Part of a small language model's weights: 2.5M parameters.
Each number is 128 + 32 x the weight over its row's rms, rounded and kept within 0 to 255. Layers, rows and columns count from 0. The size above them is the row's rms in percent of the matrix's.

# layer 8 MLP up, 512x128, rms 0.256, rows 404-456, columns 0-63
size [ 98 104  96 100 106  99  93 102  99  96 108 111 108 108  96 102 100  98 101  95  95  94  97  90 116  94  93  88 102 105 104  96 105 106 102 117 102 105 106  93  96 100  96  98 102  99  88 105 102  92 103 105  92]
[[139  63 161 164 134 123  91 171 178 108  89 143 144 100  76 155 148 117 151 137 106 176 140  83 148 132  90  81 147 164 162 209  85 148 116 122 156 167 147 112 148 118 103  90 106 103 148  82 125 159 148 159 133 157 128 185 128 150 115 122 120 142 133 124]
 [114 103 118 151 104 133 151 152 147 113  52  79 133 163 147 116 115 118 152 122 172 174  89 165 125 167  69 186 224 135 156 107  70 121 158 100 113 124 126  61 125  68 185 110 152 115 175 160  89 161 135 215 123 114 127  95 125  94 142 133 139 120 134  96]
 [ 80 163  64  96  86 140 102 174 100 168 101  79 139 126 139 127  99 136 106 117 144 125 149 192  86  89 196 154  96 105 120 124 141 117  88 114 148 144 101 118  99 135 115  79 103 117 109  83 143 114 167 129  92 141 111 182 128 123 101 114  73 151 177 135]
 [123 154  98 130  66 135 152 121 180 189 108  67 116 118 144 121 221 117  98 131 140  33 169 154 131 181 174 148 143 134  83 119 100 128 159 128 126 150 128 150  77 124 136 131 170 177  78 181 157 114 184 143  92 157 133 121 129 166 123  86  71 130 117 163]
 [129  94 149 111  88 125  91 107  67  60 122  76  94 129  94 111 121  94 139 183 146 119 119  89 143  88 193 174 100 131 156 101 161 119 135  98 197 164 172 134 136 117 154 148 123 112 113 134 135 144 101 156  90 142 129 141  69 140 135 108 126 177 128 127]
 [100 171 156 128 115  66 142 136 124 109 155 141  34 114  94 114 144 112 124 134 130 166 163 107 149 160 122 155 106 143 104 146 171 104 170 118 115 191 121  98 169 150  54 128 112 100 149 121  94 132 197  93  87 103 150  95 124 122 164 163 119 127 148 176]
 [220 165 118 165 109  95 109 154 158 108 145  70  64 150 112 187 117  93 115 150 159 108 163 119  56 103  81 115 109 128  93  82 130 115 105 140 162 107 156 134  72  91 142  57 137 143 146 144 125 144 134 154 182 152 118 163 144 143  57 112 155 104  75 119]
 [101 139 120 126 173  95 113 124  94 119 125  74 122 130  94  91  73  89 114 108 144 109  77  53 104 122 145 173 156  76 137 149 124 124  93 104 123 199 128 144  59  58 107 153 114 147 151 104 130 190  70 161 201 102 128 123 128 111  69 182 126 148 133 148]
 [106 139 100 108 108 152 109 137 139 156 158  95 127 125 178 171 140 155  98 175 160 143 157 163 127 124 142 168 184 167 134 160 149 146 147  49 168 114 153 114 200 170  84 124 157 140  86 146 134 128 109 105 126 135 133  77 163 145 181 133 119 117 121 146]
 [111 144 127 161  76 133 119  58 103 120 149 141 115 127  94 121 164 142 123 172 123 158 176  95 110 165  78 176 161 114 164 111 142 159  75 122 147 127 130 153 146 124  94 121 146 161 141 113 116 121 146 209 168 139 122 177  84 168  72 137 151 138 138 166]
 [116  85 126 128 158 146 154 104 185 101 148 176 156  93  58 177 119  70 127  82  89 103 143 149  90 101 153 171 201 135  90 142 132 125 104 122 152 160 117 122 157  93 126  99 142 126 142 148  82 101 153 111 129 104 133 189 129 173 130 142 150  95 129 122]
 [161 177  95 141 108 134  99 134  76 178 117  95  91 161 118 162 125 125 131 144 127 161 134 101 129 128 129 132 159 169 116 159  64 139 136 131 108 105 125 127 125  94 133 169  30 131  91 149 143 123  48 145 148 123 151 133 137 128  91 152 143 113 138 123]
 [125 163  93  85 107  85 139 128 141 133 116 164 124 116  43 166  78 128  94 180 118 109 123 155 161 124 170 168  80  98 148 160  91 121 149 113 189  68 196 160 116 136 115 130 165 164 116 184 125  95  75 118 162  87 164 190 110 154  95 154 177 132 106  57]
 [150 139 149 122 114  79 126 150  70 126 133  99  67 105 113  76 158 125 166 169 152 113 164 121 102 152  58 128 140 129 134 105 103  96 134 108 156 173  76 148 107 144  42 166  86 104 183 159 140 130 110  72 175 161 133 130 129 180  81 127 187 167 177 103]
 [142 125 178 207 138 129 120 221 147 108 121 110 186 138  74 168 157  83 113 145 144 124 134 120 120  68 130 107 112  94 114 117 148 178 132 108 137  94 139 172 131 142  62 116  92 146 120 150  87 142 103 146 120 148 159 209 154 170 119 178  93 116  63  91]
 [123 158 106 130 140 110  78  92 150 113 107 139 123 120  63 173 108  79 146 136 154 126 136 123 101 162 138 142 150 162 173 199 155 157 153 168 185 153 140 162 192 123  45 150 112 104 111 123 139 148 157 189 183 120 183  76 161 165 150 142 134  78  97 175]
 [143 174 146 170 180 150 106 102 104 116  98 155 155 156 130  83 137 149 130 105 155 160 153 128  87 135 121 142 162  79  81 167 103 157 106 124 142 142  78  80 118 109 152 191 123 142 127 159  91 161 141 142 157  76 133 151 204 147 106 134 153  71 183 123]
 [109 133 141 141 178 108 165  99 153 111 148  82 130  95  83 123 125 108 165 135 134 186 134  97 129  90 124 131 112 143 110 182 100 129 152  89 147 106 195 111 149  94 117 159 106 142  94 116  57  88 161 109 127 111 230  93 146  77  90  77 115  91 120 111]
 [119 126 161 113 173 100  74 118 171  59  80 159 107 143 115  98 114  89 160 139 121 133 120 118 109 164 166 146 152 137 147 168  81 103 211  89 118  80 150 173  95 235 183 156 161 104 132  74 100  86 155 133 109 125 148 135 145 133  84 139 102 116  93 171]
 [ 98  77 137 120 128 133 126 171 130 167 120 130  69 166 180 154 146  80 107 161 127 179 154 128 124 166 137  94 185 120 116 127 154  83 155  79 155  76 173 130 121 161 156 135 153 130 120 181  83  74 141 136 128 132 139  94  79 124 153 116 105 185 145 132]
 [ 89 135 155 144 126 137 128  97 152 193 167 119  96 114 109 179 128 109 124 115 126  56 136 129 132 158  87 134 105 175  79 122 155 105  60 177  83  75 104 100  79 121 134  93  90 182 125 168 110 137 192 135 138 178 105  94 144 117 157 126 117  63 109 130]
 [103 132 111 155 131 116 174 189 134 118 139 104 128 112 135 195 117 204 120 119  50 151 137 128  94  70 109 108 156  97 135 106  99 139 128 101 134 138 135 183 111 153  24 152 122 153  93 119  90 110 114 138 126 131 109  92 116 147  97 120 168  67 105 102]
 [109  89 145 166 166 147 154 105 113  69 150 139 149  98 135 133 128 180 109 162 117 108  84 146 139 152  64  89 136 107  65  71 140 126 122 136 140  84 169  74 126 134 164  67  81 158 141  94  94 119  98 140 136 108  86  79 137  95 113 154 177 146 138 146]
 [166 140 122  99 131 123 137 107 167 193 108 129 124 107 114 107 167  98 118  53  81 156 134 150 125 145 149 219 170  98  51 128 112 140  93 149 128 188 177 116 155 107 122 189 143 108 135 114 148  86 117 120 148 119 145 108 145 114 171 147 145 144  94  66]
 [ 87 113  70  86 134 157  90 157 118 129  67 157 181 114  80 130  95 150 175 145 161 150 186 152 181 113 156 136 144 141 190 146  91  78 140 128  94 135 122 115 129 106 157 131 166 111 156 179 174  99 131  91 113 169  84 133 163 148 117 113 167 107 137 144]
 [121 129 129 124 127 167 194 116 103 138 124 158 117 132 127 168 138 198 129 113 138 146 116 178 155 132  96 179 129 104 135 159 122 104  97  90 177 105 163 171 101 183 176 132 149 109 179 149  87 108  60 117 155 120  20 132 186  91  64 144 146 157 180 141]
 [156 202 137 115 137  85 135  85 118 153 187 124 118 122 111  92 198 114  98 133 120 105 102  74 133 122  93 126 131 194 167 126 119 135 150  89  57 108 154  84 170 180 107 160 200 148 130 113 115 121 134  94 154 135 191 110  90 135 124 101 128 147 115 167]
 [147 148 181 148  86  72 125 157 139 129 111  76 157 135 133 167 102 117 122  88 117  97 196 116  95 154 142 117 163 144  94 168 139 106 102 140 191 110  94 100 121 130  49 148 146 140 119 109 147 174  94 127  91 158 106 147 128 182 153 117 112 141 136 117]
 [ 89 138 136 135 114 126 112 147  78 142 129 117 178 177  99 188  84 160 135 134 109 171 107 136 126 116 174 126 103  84 111 135 155 140 138  64  90 108 115 156  75 142 102 191 152 137  68 139 140  67 149 137 134 172 164 138 106 113 158 147  93  71 183 117]
 [114 185 141 146 218  98 133 167 115 136 135  79  84 111  73 101 117 101 154 117  55 114 163 129 166  77 137 117 120 150 140 169 148 121 131 143 134 186 117 104 105  89 158 153 173 104  90 166 174 154  90 119  88  88 191 146 139  88 166 151 117 176 139 176]
 [ 87 107 103 119  90  60 159 133 168 175 111 157 122 146 112 152 145 119  90 156 130 131 117 135 209 135 110 153 158 170 153 114 150  89 128 138  87 111 166  93 139 104  86 188 134 167 108  72 164 143 154 143 129  67 148 159 123  56 139 172 145 153 181 171]
 [120 137 117  71  55 126 137 170  72  91  64 139 138 125 162 130 137 131  86 140  68 118 140  19 129  71 113 202 159 137  93 136 169 116 105 138 120 124  97 100 160  93 187 137 111 108 157 157 204  98 124 135 184 165 161  74 139 147 133 118 102 153 144 197]
 [ 81 145 148  91 106 116 149 231 162 130 107 198 107 105  69  81 160 131 145 161 133 114 111 213 172 122 131 124 130 106 178 130 174 152  98 118 122 136 103 115 143 168 139 108 123 118 104 142 138 166 105 123 171 134  79 124 167 137 138 117  96 139 134 111]
 [151 129 161 166 126 164 156 133 139 144 221 164 125 160 145 177 159 111  79 139  99 133 164 137 113  97 142 128  97 108 149  97 165  63 111 110 164 167 122 104 131  67 117 103 115 124 136 103  74  66 133 123 196 168 138  80 114 189 151 123 125 146 142 150]
 [189 190 120 115 112 131 101 105 113 115 171 168 177 149 148 169 144 104 110 105 168 114 157 119  99 122 114 211  96  83 108  92  85 138 171  88 135  83 164 153 127  65 108 164 167 145 123 144 101 139 138 177 155 184 124 104  87 141 149 143 186  98 114 106]
 [ 99 148 174 149 140 136 164 128 125 141  85 112  82 119 175 172 106 101 143 154 135 146 114  64 148  76  59 151 171  57 118 151  94  98 101 113 150 108 159 138 139 169 145  97 187  93 108 133  96  88 178 124 137 141 196 106 131 140 189 195 104  95 111 107]
 [ 87 156 128 190 131 156 143 114 158 113 100 123 141 104 103 142 207  97  88 116  49 161 114 145 116 144 108  83  51 122 149 102 119 147 148  73 138 146 166 128 104  88 121  93 106  89 155 106 119 127 121 117  84 160 106  87 126 127 127 159 120 117 151 134]
 [159 131 138 102 100 114 168 106 158 129 149 150 108  92  96 109 151  92 135 105 124 123 115 192 151 104 206 104 104  78 119  94 126 106 125 153  93 147 102 160  87 148 112  88 117 142 103 140 202 104 154 159 169 106 102 176 141 160  86  98 151 172 108 161]
 [ 63 138 157 148 119 124  84 116  96  93 153 148 138 142 184 108 105 131 163 116 132 203 115 135 169 119  81 136 129 116  75 117 107 129 118 118 119 131 100  76 170 142 165  82 165  39 162 107 137  81 117 136 141 141  89 109 111 128 110 127  78 142  77 171]
 [ 66 116 117 110 143  99  84 137 138 116 117 153 131 167  93 107 141 129 216 112 186 122 119 159 182 136 139 163  89 154 128 133 110  73 112 106 127 172 119 117  82 158  63 150 177 165  78 135 127 140  80 172 106 153 105  80  79 156  79 165 131 201 113  83]
 [112 132 129 102 109 153  86 119 124  34 171  75 133 138 116 132 148 155 117 154 130 137 127  99 133 120  76 170 132 118 105 130 189 137  87 154 158  97 108 109 158 162 105 205 135 101 139 136 105  98  91 107 101 136 161 117 123 166 115 119 104 123 161  32]
 [ 84 108  38 132 114 144 112 102 126 135 154 120 104  81 104  93  96  95 154 109 137 154  62  99 139 174 118 107 124 105 155 140 149  97 146  88 113 111 101 144 203  90 129  88 180 174 128 133 107 189  95 169 120 174 126 128 170 137 155 106 170 203 162  34]
 [144  97 134 166  77 110  99 152  47 166 182 147  88 172  79 176  99 137 172 121  85 164 180 127 175  98  44 151 186 123 122 109 110 125 161 104 153  97  77 115 134  98 105 110  87 168 107 102 144  84 130 140 141 150 132 184  87 135 150 136 118 152 179 151]
 [105 163  94 118 121 164  94 108 153 148  97 113 196 167  85 175 155 157 141 117 122  96 121 134 163 137 171  84 124 173 153 123 129 108  75 104 120  89 114 126 103  98 108  97 113 133  73 113 135 150  64 102 174 119 128  84 145 106 120 129  89 112 158 120]
 [132 178 134 175 124 156  66  99 128 109 133 109  68  87 149 185 118 148 115 184 117 136 139 125 117 127  77  97 149 110 170  94 141 137 114 135 176 116 167 147 127  84 110 105 112 126 114 116  78 144  38 141 171 117 113 148  85 146 111 152 118 171 128 156]
 [ 92 173  77 154  29 122 165 125 121 132  81  80 194 152 158 129 127 153 129 140 143  82 110 155 125 172  99 106 135 155  80 124 145  68 170 163 142 131 182 150 128 138  87 134 163 146 121 121 147 188 112 107 105 145 114  69 103 126  97 146 117 137 135 141]
 [ 82 123 141 120 174  39  97 132 118 144 118 140 175  88 136 131  93 138 181 106 127  94 152 106 120  90 175 148 149  98  81 135 126 133 121 137 198 161 160 129 211  99 151 154 110 122 125 182 153 148 146 134 103  98 176 170 115 101 139 156 101 144 126  90]
 [137 182 125 104 115 104 136 142 113 154  62 112 111 163 109 150 147 144  87 180 160 123 101 118 115  91 120 129 120 177 137 160 151  96 162  97 130 143 119  68 150  90 113 113  88 141 155 139 119 152  83 165 146 192  87  24 168 128 117 128 154 153  96 107]
 [ 64 133 146 106  91 120 101 143  68  81 114 128 175 113 130 185  66 147 155 113 122 127 114 162  68 147 141 100 139 176 182  57 158  65 182 146 154 138 106  78 103 107 158 172 102 103 158 121 129  66  70  83 213 104 123 105 100 115 142 157 112 130 109 113]
 [170 125 135 192 110 125 115 160 100  67 153 179 151 121  93 123  60 156 142 173 152 140  73 151 170 167 137 137 143  91 115 131 160 107 175 111 221 112  85  93 100 156 154  91 163 146 100 119 157 120 115 185 106 106 146 156  77 139 145 137 157 171 122 111]
 [116 153 156 203  73  70 104 119  91 126  91 152 147 167  82 112 107  95 126 157 111 129 181 114 101 187  80 187 124 192 128 123 153 138  91  59 108 129 116 142 149 104 100 132 148 146 103 181 151 136 132  95 149 139 127 151 123 149  87  60 142 123 150 184]
 [109 133 155  98 161 156 150 144 174 174 127 113  68 137 143 135 143 126 154 140 173 107  53 197 134 125 139 126 152 118 135 163 134 102 136 117  95 130 162 150 152 143  66 119 116 123 164  99  90  64 147  98 122 156 105  80 114 174 122 110 105 130 179 128]
 [141 144  99 152 118 124 199 131 103 198 184 189  91 160  91 101 148 140 127 170  65  87 100 122 157 158  68 146 126 163  95 170 127 115  56 184 153 148  83  99 149 115  77 101 159 118 126 143 116  87 116 113 133 125 181 119  96 125 130 169 153 190 110 161]]
# layer 8 MLP down (transposed), 512x128, rms 0.269, rows 404-455, columns 0-63
size [102  97  91 108 101  96  96 105  91 104 116  99 102 112 106 102 101  95 105  89  99  95  90  95 108  95  93  96  96 106  99  98 107 103  97 112  92 104  90  88  97  95  89  95 102  96  97 114  97  98 106  97]
[[126 121 125 145 169 162 105 117 150 153 102 158 108 132 166 142 147 116  90 123 113 115 152 136  82 151 172  75 146 115  75 103 179 128 131 109 128  90 112 130  86 191  95 134  51 149 162 105  71 108 129 124 143 125 121 105 138 182 135 174  67 107 187 157]
 [175 160 172 129 119  81 116 117  87 136 125 141 158 156 116 159 106 192 117 132  79 116 154  86 114 163 159 133  76 143 153 134 103 178  85  59 145 154  88 110  82 174 129 112 160 107 107  99  93 155 107 111 127 139 147 203 113 131 147  69 174 131 122  76]
 [ 71 145 119  69 141 142 108 124 109 125 138 180 101  79 213 121  84 145 155 142 107 121 163  91 150 105  98 119 177 135 150  98  82 123 175 142 115 117 133 148 159 108 105 158  83  63  83 125 144 104 100 156 135 125 126  97 135  99  93 100  88 117  94 120]
 [138  67  95 103 173 137 141 121  52 106 105 191 113 183 104  71 106 114 112 103 124 129  99 155 142 104 100 111  98 131  98 122 122 153 113 169 131 106 194 152 152 200  98 162  99 140 167 116 104 192 129 157 173  98 143 149 126 101 129 111 119 143 123 114]
 [112 131  96 146 118 147 121  79 125 208 127 151 116 126 110 138 104  89 108 125 118 171 150  58 204 159 101  37 148 150 139 173 200 103 105 100  98 165 133 146 140 161 141 200 101 117  92 205 110  99 111 133 111  98 113 114 146 127 104 122  73 108 134 135]
 [ 72  84 181 132 140 101  91 141 113 168 152 112 143 189 184 149 119 132 103 152 145 122 121 142  96 136 139 125 133 114 138  90 121 113 187  52 109 142 155 144  99 114 149 138 109 131  97  98 147 130 126 153  55 156 119 101 123 109 192  84 121 126 172 117]
 [ 66 178 152 116 117 127 116 116 103 172 142 102 187 128 144 147 125 108  87 124  78 106  85 163 179 121 159 153 121 148 135 114 225 170 113 135  98 103 143  96 133 214  44 166 121 116  75  76 167 185 134 126 114 149 100 103 131  90 111 100  81  98 109 126]
 [ 99 151 152 148 129 142 142 110 139 100 144 111 176 114  97  93 138  45  56 113 141  95  95 135 115 123 148 132 151 102 130 136 110 177  99 161 167  76 117 119 143 113 157 190  88 160 157 101 139 109  80 134 116 109 159 159 120 157  98  94 152 105 126 102]
 [141 118 177  63 146 106  90 142 151 133  79 154  62 125 113 157 114  94 138 134  93  90  84  81 162  90 152 150  79 113 135 128 113 137 145 169 136 131 140 151 117 101 110 111  89 143 111  99  98  84 140 166 108 123 192 159 163 100 140 141 102 196 114 101]
 [147 155 168 128 123 140  88  86 165 124 140  61 150 143 161 111  77 141 147 147  94 130 121 143  75 138 168 120 122  86 106 169 162 118 115 126 186 107  53  69  87  93 147 130  69 134 108 141 146  77  74 138 149  23 123 127 130 123 113 129 159 147 117 152]
 [149  89  78 109 152 114 197 199  71 134 123  98 158 175 139 150 136 107  92 116 131  85  75 141 138 180 117 179 134 172 114  75 165 111  92 133 173 143 123 149  88 153 114  62  64 131 142 131 114 128 133 133  85 135 138 178 123 142 148 173 115 108  94 178]
 [ 81 119 142  53 143 123  94 151 122 107 115 132 138 153 100  97 112  97 140 158 134  45 103 151  82 118 131  75 121 111 129  83 113 110 111 116 134 117 137 149 141 141  94 141 154 135 145  86 170  82 139 121  57 152  97 122  87  69 179 116 115 129 175  72]
 [115 117 101 160 124  74 108  69 121 134  85 158 204 156 123 106  92 119 132 125  86 127 233 124 188 171 125 157 156 128 136 166  70 132  89 127 198 175  83 145  92  90 138 107 129 115  86  99  93 110 102 150 107  99 130 155 136  63 171 104 143 104 146 111]
 [ 71 165 107 130  61  94  97 146  82 101 143  83  90  47 135 131 163 148 118  94 107 112 162 143 129 155 169 181 121  86 154 120 123 151 193 131 170  94 115 125  98  95 189 155 134 157 150 130  75 164 145 148 128  93 126  98 166 153  81 105 137 150 144  86]
 [154 108 128  88 130 143  99 101 110  75 167  73 147  78  67 166  97  59 116 117 139 159  68 121 139 156  93 137 119 100 121 137  95 148  80  62 145 119 112  77 124 158 142 127  80  96 130 121 137 104 161 157 100 109 171 162  90  57 139 111  98 165 129 187]
 [133 102 111 121 113 131 176 114 151 113 104 168 110 148 107  97  86 138 161 164 126 139 133 114  89  93  99 116 145 172 101 141 135 131 117  82 157 151 164 130 110 141  81 111 126 105 111 150 174 138  78 103 110 105  94 115  95  67 105 157 155 124 159 111]
 [128 105 123 151 120 108 141  85 204 140 175 138  98  88 114 120 169 116 130 141 153 147 111 127 125 201 119 156 144 178 164 120 175 128 126 126 147 138 128 156  47 176 117  72 102 104 114 168 111  84  73  84 162  68  98 132 158 168 111 156  91 166 163  86]
 [129 106 130 106 119 171 171 148 104 129 116 156  88  97 162 118  95 139 133 186  65 142  93  80 115 129 131  68 197 157 130 172 165  93 175 101 149 128 143 115 131 143 153 165  94 120 153 157  82 114 125 110 114 125  96  86 151 152 135 115 169 135 190 153]
 [189 180  94 131 163  62 133 142 140 171 126  92 138 125 126 169 121 100 141 162 143 125 131 117  74  96 122 171  96 169 144 101  97  82 159 130  96  96 194  93 122  43 159 146 103  82  75 132 161 154  97 116 114 102 120 117 146  80 160 112 119 148 175 127]
 [103 101 160 172 129 114 151 106 103  19 188  94 121 107  96 149 115 125 133 140 102 141  77  98  82 154 122 102 112 142 103  97  68 134 135 137 147 108 132  89 136 140  33 129 155 130 120 112 132 120 107 143 153 107  73 160 133 125 153 123 145 126 130 131]
 [133 151 107 158 109  73 137 153  60 117 152 140 104 124  90 114 134 128 170  89 117 169 156 146  85  82 199 103 136 109 125 142 126 131 109  68 126 144  99 129 170 153 114 175  69 151 150 100 114 151 111  86 102 130 160 174 103  71 137  70 106 153 122 132]
 [115 129 204 143  77 165 146 146  96 152 149 185 137 129 163 111 123 139 130 114 166 162 109 148 145 164  99 126  89 125 148 142 125 203 184 133  96 138 150 191 155 101  30 135 126 124 150 155 125 148 141 120 124 105 161 140 142 120  53  98 135 157 144  71]
 [198 180 181 128  82 114  79 157 155 200 176  71  87  87  92 144 124 118 122 116 138 108 121  88  85 171 109 140 127  95 166 133 123 129 118 134 144 146 122 150  95 103  81 164 204  99 105 192 212 146 166 119 133 156 161 142 108 117  92 107 151 164 106  95]
 [ 91 143 159  84 134 156  95 155 111 119  78 154 145 128 113 156  96 142 110 140 162 186 148 142  85 117 111 100 111 106 170 121 157 148 147 132 139  74 101 141 172  99 120 108 194 182 159 147  87 154 121 162 111 147  92 110 116 151 143 143 119 143 156 165]
 [119 148 153 181  66 166 103 120 126 140 154 147 158 148 142 120 160 188 129 144 163  90  99 102 125 125 160 150 105 104  62 136 151 115  89 132 168 113 110 125 149 154 165 139 104 163 114 165 146  90  89  68 150 143 118 158  99 130 157 140 126 125 157 125]
 [ 84 150 106 169  84  88 125 170 110 147 152 142 108  83  95  97 114 162  86 141 117 168 149 109 164 146 105 139 116 111  99 196 132 115 124 125 181 177 170  69 118 153 118 138 120 103 136 133 138 131 122 164  99 129 156 149 137 139 136 143 146 139  95  93]
 [111 143 124 117 146 140 133 131 166 147 151 163 140 147 160 156 184  80 142  71 161 163 144  77 151 105 139 133 138 144  97 116 198 146 133 110 135 142 123 123  73 133 192 108 194 168 148 171  38  60 127 157  96  85 123 162 175 116 171 144 132 107 116 161]
 [ 73 120  79  93 199 124 169 143 155 130 134 153 132 131 169 113 112  90 175 167  77 112 129 120 168 100 110 134 155  99 125 137  72 136 141 118  92  79 169 151 149 164 178 122 106 102 119 118 137  68  95 152 155 103 169 131 117  65 196 139 170 126 115  97]
 [146 139 116 126 187 142  84 144 141 182 196 131 114 112 129  67 161 128 120 128 119 110 114 160 152 156  99  74  30 119  50 168 167 103  67 187 143 113  91 122  94 118 111 118 141  93 123  71  94 127 126 166 146 117 116 118 171 133 115 105 148 150 102 111]
 [141 130 176 171 108 111 181 109 121 108 118 162  49  93 150  88 142 126 197 163  83  95 155 103  87 131 120 140 134 140 151 170 145  70 148 142 122 164 158 136 148 100 122 130 125 152 180 139  83  86 114 137 118 147 126 112  84 172 109 171 135  78  70 178]
 [ 91  85 121 173 129  87 172  94 110 146 150 124 221 125 126 144 169 102 154 156 104 134 112 145 113  99 129 142 107  92 131  98 201 184 127 197 108  77 135 139 155 119 151  96 139 125 145 140 105 125 139 113 145 170 191 108 165 173 108 140 139 112 128 112]
 [122  98 107 146 141 103 128 135 122 160  75 161 100 149  88 115 108 100 108 157 107 127  92 109 103 105  74  46 147 103 112 166 103 153 181 141  96 139  93 183 195 119 132 144  68 131 128 157  99  84 100 120 120 174 120 103 129 161 119 144 114 108 122 130]
 [119 174 112 172 181 164 112 166 125 129 112 159 116 111 150 176 173  90 124 179 177 130 149  90  77 163 116 132  78 162 117 150 109  41 128  57  88 132 139 157 128 162 141 109 152 156 154 136 103 121 142 105  93 103 126 141 197 111 147 127 116 137 167 229]
 [ 64  66 107 139  83 128 111 142 161  89 127 114 123  72 180  95 180 180  80 121 133 160 156 144 119 139 105 157 196 135 120 117 126 137 129 114  95  87 156 107 110 131 133 127 150  99  71 109 125 131 184  84 144 215 116 169 172 109 100 176 115 146 142 157]
 [181  77  81 145 123  95 196  73 160 111  94  89 148 136 118  92  90 180 149  68  69 112 120 115 150 137 167 110 136 157 130 163 159 141 159 153 135  97 141  87  95 163 209  86 125 125 136 107 129 162  71 102 112 112 131 170 102 155 106  84 161 156 171 121]
 [109 122 125 169 148 156  97  56 108 118 148 163 115 109  58 125 114  81 112 121 152 148 169  72 171  76 156 120 162 111 194 176  99 175 155  64 191 123 158 115 142 190 151 154 102 150 164 157 139 178  96 164  91  97 134  91  70  94  96 112 111 121 170  63]
 [152 104 131  68  95 138 133 157 122 118 147 152  78 129 132 114  55 163 122  86 194  85 116  99 115 113 139 165 164 158 108 144 111 140 136 172 114 155 122 140  96 124 161 177 167  99  77 129 127  87  89 136 153  49 158 124 143 131 134 114 146 130 165 109]
 [183 158 162 150  92 126 147 112 113 115 116  33 198  63 105 183 149  61 118  75 145 115  83 110 150  80 102 126  99 164  99 104 128 115 134 124  68 170 192  90 108 105 146 169  86 109 177 118  94 164 115 145  91 124 104 117 107  93 148 128 131 149 146 133]
 [197 146 160 143 165 115 180 152 118 133  85  73  86  94 113 130 176 105 140 171 143 107 132  84 159 102 118 161  72 147 124 135 159 128 106 112 147 141 150 142  95 172 161 147 152 181  95 119  76 131 119 144 110  97 206 156 114 142 165  78 102 116 135  76]
 [176  76 115 123 159 163  87 153 127 101 103 147 162  98 219 152 113  97 113 193 107 168 128 139  71 114 123 146 126 132 170 115 103  99 165 127 101 102 104 128 125 123  95 157 144 122 175  73 176 121 136 138 143 104 132 150 153 140  97  70 181 136 122 156]
 [104 143 117 176 135 144 131 125 135 159  83 125  89 105 111 102  81 142 133 154  97 161 167 108 126 136 178 209 110 192 170 162 104 121  54 139 150 140  97 163 157  68 132  78 154 123 104 142 126 118 130 164 144 174 152 104 173 205 106 154 131  84 151 148]
 [173 135 203 177  81 134 119 119 166 109  99 169  76  79  85 118 137 141 164 182 130 142 179 160 171 154 179 168 117 120 139 118 131 144 166 146 103 100 137 120  54 157 110 109 107 119 133  76 176 155 132  61 137 172 139 128 124 107 177 142  68  87 140 161]
 [107 169 156  87 130 128 125  99 189 157 171 157 156 113 166 145 153 132 126 156  68 108  95 121  96 130 117 126  95 101  79 145 103 119 145 178 150 166 151 198 141 107  64  94 154  93 210 180 133 195 113 112 145  74 102 110 161 154 122 170 102  85 113 113]
 [134 121 125 148 147  65 106 196  96  63 114 176  86  86 105 139 137 101 131 142 116  65  97 144 145  89 112  96 140 111 117 139 147  65 173 129 143 127 107 125 137 128  66 126 125 109 157 138  98  96 198 121  79 163  90 134 124 113 108 134 130  48  88 144]
 [143  37 138 120 158 153 120 125 101 121 190 110 146 114 160  82 138 103 108 127 142 177 112 132 161 105 129 131 137 152 186 139 142 197 204 123 110 132  53 140 137 149 159 128 155 112 179 126 161 140 152 118  95  96 129  88 151 126 168 118 117 138 164 109]
 [111  99 119 121 148 108 125 110 143 132 182  85  88  76 129 138 138  89  92 148  70 146 165 127 123  76 112 122 140 102 183 115  87 179 106 110 159 162 102  64  54 144 195 165 170 118 170 140 108 165 139  93 107  92  84 185 209 120 177 137 153 128 127 143]
 [205 220 189 191 132 119  45 116 138  38 143 105 121 149 119 159 120 144 137 147 117 138 160 141 148  70 135 156 127 138 122 114 161 147 113 108  78 111 103  84 114 158  93 167 137 132 163 149 166  86 158 118 118 151  81 142 156 184 129  88 122 123 152 128]
 [147  95 134  61 162 168 114 152 160 161  90 126 100 115 167  93 129 140 145 179 136 135 170 100 143  91 158 172  67  97  93  87  96  63 102 172 122 119 173  99 113 206 118 144  22 143 125 123  70 115 119 108 177 101 146 160 107 132 157 147  89  67 133  86]
 [166 116 148 203 101 130 110 127 136 132  95  88 142 178 134 118 198 101 100 113 150 155 166  87 146 168 138  53 109 115 153 111 121 132 103 145 149 186 110 192 120  86  56 132 110  90 193  88 129  79  52 149  71 125 138  77 119 128 127 138 166 104  91 145]
 [132 117 138  79 130  97  72 122 134 104 110 122 162 120 126 147 130  59 103 104 146  98 169 110 110 114  87 104 154 142 181 117 109 144  92 158 114 105 103 114 184 155 117 128 158 129 181 141  79 143 149 108 188 134 107 129  93  50 138 141 125 140 143 132]
 [151  93 120 108 133 144 145 138  81 131  93 146 153  76 131 137 107 152 137 159 171 150  86 167 155 115 197  63 153 145 121 111 139 132 149 210  73 136 113 149 118  93 135 127 129  83 149 115  95 189 142 146 117 136  98  96 143  88 137 139 146 108 116 101]
 [ 81  90  84 222 136 103 141 158 184 104 117 149 164 135 115 122  81 125 118  87 108 101 141 112 156 160 136  98 137 127  89  98 100 189 122 133  63 149 131 121 127 104 105 142 159 182  66 133 120 111 147 163 102 119 142 128  80 103 158 167 146  72 113 119]]